Weights of a small GPT-style language model, trained from scratch on English Wikipedia.
Training: a variant of Adam for these matrices, 869M tokens, 5989 steps.
Each number is 128 + 32 x the weight over its row's rms, rounded and kept within 0 to 255. Layers, rows and columns count from 0. The size above them is the row's rms in percent of the matrix's.

# layer 5 MLP up, 2048x512, rms 0.0367, rows 1904-1916, columns 0-127
size [116  96  98  90 103  80 101 100 107  97  87 101 113]
[[104 128 154 160 135 134 119 188 129 149 146 118 146 115 107 144 165 153 153 125 152 113 129 103  87 177 141  86 167 118 141 143 165 171 144 122 127 124 115  76 148 108 103  77  92  98 124 184 109 164 143 138 166  73 161 158 140 155  87 197 125  74 158 174 132 116 105 188 155 115 134 139 178  92 132 115 176 135  91 131 138 142 104 173 159  98 151  76 103  89 169 157 137 170 140 119 135 168 159 157 122 145  71 145  59 135  59 158 179 154  79 158 112 142 120 114 148 117 137 131 207 141 145 149 125 138 126  78]
 [140 125 118 159 120 123 139 126  82 100 145  55 168 151 177 188 142 100 131 116 153 159 107 150 185 123 111 119 114 129 173 208 119 159  65 147 131 137 158 162  99 191 117 134  81 158 160 185 181 102 143  93 108 142 167 124 160 125 172 171 100 127 195  71 123 117 143 168 150 135 136 126 123 104 118 136 157 182 111 159 144 149 109 151 152 182 132 140 150 117 154 104  52 112 111 109 111 118 160 115 106 169 113 129 143 177 113 132 216  94 133 126 148  41 132  98  60 133 124 151 144 117 127 131  96  74 140 149]
 [117 107 167 146 138 149 146 130 107 176 135 126 140 164 128 111  89  99  59 176 116 149 166 174 159  98 116 125 160 120 116 137 142  44 104 120  90 128  94  88 121 118 118  98 118 125 169 132 114 149 110  71 132 135 158 137 105 138  44 132 112 111 155 185 114 163  92 132 109 157  92  81 133  99  64 167 109 164 180 142 176 100 117 102 117 106 151 125 115 106 144 110 137 145 113 175  71 153 193 154 124 109 134 160 104 151 129 178 109 129 111 166  87 101 221  58 106 143 133 173 105 175  85 153 160 139 173 106]
 [152 119 131 174 115 116 133 136 154  96 139 147 111 108 150 151 114 112 105 204 165 128 108 144 101 162 191 141  93 103 135 130  67 112 125 121 128 107  79 152 181 100 145  87 109  58 165  90 146  94 148 124 148 128 123 192 115 153 100 152 134 125 163 176 125 139  88 118 121 130 142 190  85 121 129 154 204 127  96  99 172  97  67 132 120 121 146 119 177 144  85 178 139 110  90  67 186  92 115 146 145  82 152  66 150 163 100 150 120  95 207 151 123 188  93 124   9 152 141 101 136 114 103 168 162 103 164 153]
 [118 154 106 129 129 153 119 165  53 114 151 127 142 145 167 138 183 113  85 151 169 152 141 111 197 110 137 119  98 129 131 218  95 152 138 139 116 113 108 146 150 162 131 164 147 158 131 109  67 103 207 120 148 167 174 149  94 146 129 154  99 113 111 122 131 154 126 130 139 160 175 172 148 179 114 136  81  74  94 152 118 147 121 152 143 128 103 126 113 130 145 144 134 201  88 159 120  76 145 153 155 108 130  98 135 151 152 144 177  85  86 108 127 167 176 145 126 144  81  65 104 178 128 110 148 130 134 132]
 [140 135  83 141 133  90 132 143 136 131 149 146 130  90 115 172 128 137 142 127 107 131  55 111  87 138 162 148  69 122 110 134 128 115 128 149  89 123 167 131 132 105  84 129 143 141 147  99 108 104 138 186  62 116  86 128 124 105 136 168 102 102 131 149 104 109 148 115 102  63 128 111 122 155 151 150 165 123 125 151 134 133 111 170 125 111 124 129 138  69  87 162 125  88 165 140  77 134 107  62 127  94 114  83 156 189 107 144 116  72 132 114 166  93 130 159 100 134 133 154 167 137 125 173  84 182  85 155]
 [137 127 190 106 147  88 161 161 129 136 162 127 121 156 152 142 122 101  72 112 119 110 169 117 127 137 160 151 158 152  97 132 120 131 108 125 142 154  80 111 129 156 111 141 162 156  65 191 145 127 147 121 113 173 116 169 162  87  87 143 102 141 166 126 119 165 137 147 134  87  82  80 145 159 132 135 189 121 103 127 170 126 178 150 117 117 119 152  83 105 139  83 112 208  64  88 169 198 114 207  85 123 135  47 113 126 151 127 146 170 154 135  99 128 111 170 157 118 143  48 128  67 154  96 152 146  96 168]
 [117 153 157  64  87 136 121 129 126 121 116 130 154 129 139 120 136  68  78 105 179  84 107  67 116 176 166 132 102 129  87 159  93  91 136 130 125 169 123 110 110 140 107 132  94  57 107 152 111 103 100 118 108  99 121 138 148 178 121 130  86 104 126 121 161 101 101 242 122  92 182 104 103 130  83 128 133 135 133  89 178 126 148 163 158 149  90  78 147 135  85 152 115 165 163 149 121 160 118 132 163 134 100 180 116 173 105 187 157 129 118 117 145 128 183 125 135  85  97  70 146 161 126 130 109  83 129 126]
 [148 119 154 149  67 134 144 129 145 147 159 115 113 138 147 157 129 113  87 144 135  94 139 119 148  72 137 104 116 138 154 137 159 117 129 107 130 137 164  50 102 137 127 172  91  93 124 120 136  71 112  68 114  61 147 123 147 131 184 158 132  92 131 133 114  77  80 115 109 159 145 154 118  78 151  96  89  95 138 168 123 152 146 128 125 117 101 138 127 167 179  66 144  96 120 120 126  95 129 121 157 157 116  72  73 187  90 182 154  95 143 156 146 141 171  92 121 162 150 128 105 159 167  88  75 103  85 199]
 [ 37 186 161 152 170 136  97 131  99 164 141  99 172 122 182 130 179 108 137 124 138 171 125 153 166 118  94 149 124 130 125 148 196 187 145 119 181  52  99 121 152  81 130  95 134 161 138 157 144 157 141 141 112 112 173 149  67 108  97 128  76 106  73 106 179 117 183 137 170 136 162 159 149 158 111 186  92  49 139 147  67 102 151 147 150 142 129 109 161 142 179  92 138 144  98  99 158  87 143 117 144 115  81 128  96 124 154  80 159 154 126 145  74 135 132 121 150 113 179 106 173 107 120 111 116 165 181 142]
 [ 80 155 133 113 152 165 133 165  65 111 119 120 196 147 174 157 159 100 116 138 128  85 109 154 139 145  82 104 105 143 139 128  96 134  80  92  47 118 128 105 119 128  74 146 118 111 112 111 134 108 169 116 144 102 132 117  76 143 152  94 161  85 128 218 102 109 111  76 131 199 110 120 131 134 109 124 127 183 122 124 212  86 137 151 179 210  84  61 151 125 120 166 140 122 124 141  93 117 212 111 148 121 148 149 119  85 166 131 122 113 113 138 111  99  79 150 112 140 195 161  98 187  81 207 143 147 139 141]
 [ 77 150 168  70  57  94 138 160 120 155 122 140 140 149 139 140 126 141 104 110 102  66 171  87  97 175 133 138  86 131  94 126 122  90 137 106  84 165 115 112 143 123 178  79 110 141 108 126 136 122 146 138  97  73 129 161 164 167 132 134 134 110 112 119 129 160 128 150 113 155 110  69  95  71  99 117 157  86 172 139 171 164 163 111 206 110  93 149 130 129 179 169 185 223  72 143 143  86 159 195  75 102  97  56  63 132 162 153 152  93 116 177 105 184 117 133 157  85 170 150 104 137 106 104 158  84 160 162]
 [ 88 143 163 110 158 161  96 105  77 139 136 103  71 159 183 120 149 108  58 148 155 113 131 156 185  89 153 141  72 177 181 181 165 110 118 128 173 118 140  77 112 172  93 151 162 145 124 114 149 117 114 136 159  78 172 141 177 108 213 129 134 132 137 112 118 188 134 127 144 155 104 135 114 115 108 132 167 121 113 150 125 108 162 119 172  96 126 108 141 195 122 111 157 155 102  74 135 100 122 119 168 165  92  80  63 160 127 163 168 122 125 180 152  99 148 150 146 161 102 131 150 163 140 116 135 104 125 171]]
# layer 5 MLP down (transposed), 2048x512, rms 0.0341, rows 1904-1915, columns 0-127
size [113 100 101  89 102  86 104  99 107  95  88 101]
[[ 90 121 172 146  89 153  73 104 131 110 142 114 126  98 103 134 116 133 111 170 180  70 190 176 136  80 119 156 127  66 124 157 136 134 122 174 137 211 142 179 118 134 132 116 137  76  86 212  57 209 119 134 149 155 112 127 140 138  71 109 135 189  99 109 175 189 129 131 157 126 197 126 132 105 167 123 122 158 131 102 113 171  45  84 161 161  43 153 132 168 151 139 120 134 131 136 108 123  98  72 134 133 161 199 139 103 174 165 117 103 154 104 107 151 166 109 139 139 137 120 112 159 115  88 126 140 109 136]
 [123 104 147 130 130 102 165 127 134 127 163 149 149  53 114 171  86 151  80 143 102 106 149 114 169 164 146 126 157  68  73 112 161 150 137 150 106 202  67  77 136 107 180 159 156 108 100 138  82 115 131 132 122 146 140 148 124 101 109  91 115 129 161 105 128 144 126 112 156 108 140 118 121 151 125 117 127 102 112  62 139 106 168 124  71 111 116  57  60  72 107 138 152 133 122 149  96 199 115 132 139 151  94  91 123  89 133  96  31 121 137 168 113 163 122 155 102 129  70 110 132 117  76 144 119  58  92 133]
 [166 198 134 120 145 116 126 146 124 144 129 152  98 179  79 150  60  93 172  88 132 138  66 152 121 157 145 155 126 125 181 131 125 163 153 167 173  86 110 187  99 129 148 120 174 121 116 118  94  58 125 134  69 201 181 150 124 136 159 100  39 139 115 142 127 156 147 160 130 126 111 159 147 133 128 110 117 126  86 130 125 107 112 126 186 144 100  96 132 113 128  93 177 146 154 156 170 161 142 114 134 100  81  79 120  93  98  89 120 109 118 139 113 142 106 108 116  84 123  99 183 105 162 161 128 118 139 145]
 [ 96 141 126 110  91  89 109 127 152 100 123 136 123 176 121 131 118 141 118  92 122 146 164 114 133  98  97 201 145  97 103  83 199 132 157 158 137 155 155 139 104 125 117 176 113 142 110 139  58  83 121 115 166 151 129 105 130 101 136 154 168 147 164 159 159  94 129 151 194 119 103 101 162  96 140  99 115 117 163 147 124 103 191 183 124 142 156  88 162  81 104 117  95 152 211 108  72 103 136 149 118 144 143 120 153  95 122 129  32 114 135 111 111 164 149 132 173 167 119 118 119 134  88  92 129 105 144 168]
 [ 94 108 121 126  92 120 122 145  93 180 162 132 181  99 132  87 126 106 116 137 143  94 164  83 114 116  79 136 165 115 164 142 132 162  76  91  63 147 113 161 142 141  94  64 167 106 115 138 111 116 159 126  87 135 143 122 103 151 147 135 103  39 111 176 146 140 120 123  87 118 122 147 124 141 112 142 124 150  91  97 146 183 180 141 114 116 134 138 172 132 113 150 144 149 127  95 195 132 150  96 128 166  92  98 120  94 130 122  76 173 167 115 112 120  67  80  97 130 134 100 128 144 130 147  99 121 159 105]
 [ 87 135 107 102 151 103 123  97 112 140 138 106  87 179 185 177 112 112 101 143 128 144 178  75 186 171 120 141 132 174  70 119 122 117 178 144 145 172 134 129 128  61 175 112 160 192 144 178 112 132  99 149 124 130  93 143  88 146 102 149 131  74  92  85 117 122 117 156 217  55 112 148 122  97 132  99 133 160 123 143 128 170  96 130 188 135  95  82  87 108 145 143 142 121 108 173  86 108 126 117 133 112 127 125  86 112 172 145  20 114 138 136 134 102 186 124  99 151 131 146 100 135  99 101  90  89 183 118]
 [151 123 152 150 100 127 122 177 130 106  93 149 129 142 106 149  40 133  93  93 145  89  64 179 108  96 115 100 135 134 138 100 100 179 143 167 152 164 161 130  81 131 209 124 123 195  67 161 160  79 140  76 122  98 115  94 181 123 129 132 114 122  38 108 153 111 145 184  92 108 146  98 131 166  78 177 136 127 135 161 166 127 117 161 137 158 158  96  81  90 144 145  92 149 126 142 175 146 124 171 158  89 160 157 161 127  87  93 140 129 139  53 107 101  99 190 139 154 126 134 187  68 171 159 100 123 124 143]
 [112 131 149  99 136 126 106 133 121 117 127 114 167 144 124 146  99 151  98 176 165 165 161 160 102 150  83 117 106 129 124 157  89 165 167  60 135 123 108 186 181 151 196  77  80 106 167 131  93  90  63 179  85 119 127 151 112 121 153  80 121 132  76 100 109 159 118 151 164 156 119 109 128 144 130 110 103 174  80 187  76 193 106 142 158 120 118 159  94  91 139 135 144 146 110  83 119 130 187 124 124 172  80 129 195 145 131 166 195 113 172  90 143 156 129 136 144 123  87  91 198 109 125 163  78 121 140 137]
 [154 150 136  81 108 100 104 153 121 121  91 124 135 150 114 164 163 103  94 106 144 138 122 150 127 120 154  98  95  62 181 141 147 123 133 116 134 133 238 158 137 160 104 109 141  91  92 154 151  83  91 101 135 125 145 112 145 133 105 151  68 137 143 102 148 138 179 156 124  46 137 116 154 156 142 126 112 152 207 204 120  65 125 129 156 152  86 108  99  65 157 124 171 148 168  82 210  95 152  78 105 127 163  75 134  88 147 195 143 164 146 106 177 179 105  82 145 116 134 120  75  94 153  97 106 147 131  98]
 [116 129 144 136 103 134 113 147 141 129 122 139 141 111 114  93 132 164 132 103 143 118  89 154  99 147  87  82 115 144 103  93  89 101 165 183 139 138 131 109 163 140 188 107 102 154 115 150  86  57 123  90 197 102 183 196 100  86 139 141 185 100 114  89 143 151 113  93 132  89 127 120 108 131 125 123 147 126 113  66  83 138 128 107  97 157 144 117 162 161 145 160 122  77  89 110  83  80 107 124 151 114 115  83 111 114 133 165 154  99 151 170 135 179 168 172 104 118 148 104 154 118  77 129 146 137 161 120]
 [150 121 133 108  99 101 152 147 123 125 142 127 114  80 141 131  83 168 149 146 126 119 145 145 103 128 144 173 168  95 115 110 133 122 184 173 193 162  76 177 180 107 132 136 121 151 124 169 127 149  84 161  90 154 123 150 136 101  84 197  89 153 115  69 146 139 110 193  99  73 128 130 127 111 130 125 193  84 125 114  95 167 156 117  93  67 161 169 144 104 170 107 153 187 116 156 129 111  70 168 125 141  97 131 156 145 127  89  68 115  83 149 122 146 143 103 149  73 136 101 160  44 139 139 122 134  80  92]
 [ 92 134 109  91 130 133 157 151 110 102 119 120 147 158 166 106 129 157 163 137 125 100 138  68 116 134 134  92 135 143 176 181  87  98 119 160 111 176 125  78 107 137 112 134 130 171 125 106 146 126 128 111 154 160 124 133 139  99 126 169 169  99 134 175 114 167 145 122 146 188 135 102 148  87 132 164 121 137  64 150 108 189 148 161 164 152 129 140 117 182 160 179 120 165 164 166 149  67 126 105  65  84 156  56  98 125 184 162  54  18 115 110 134 128  51 117 149 159 122 111 118 138  80 105 163  87 115 145]]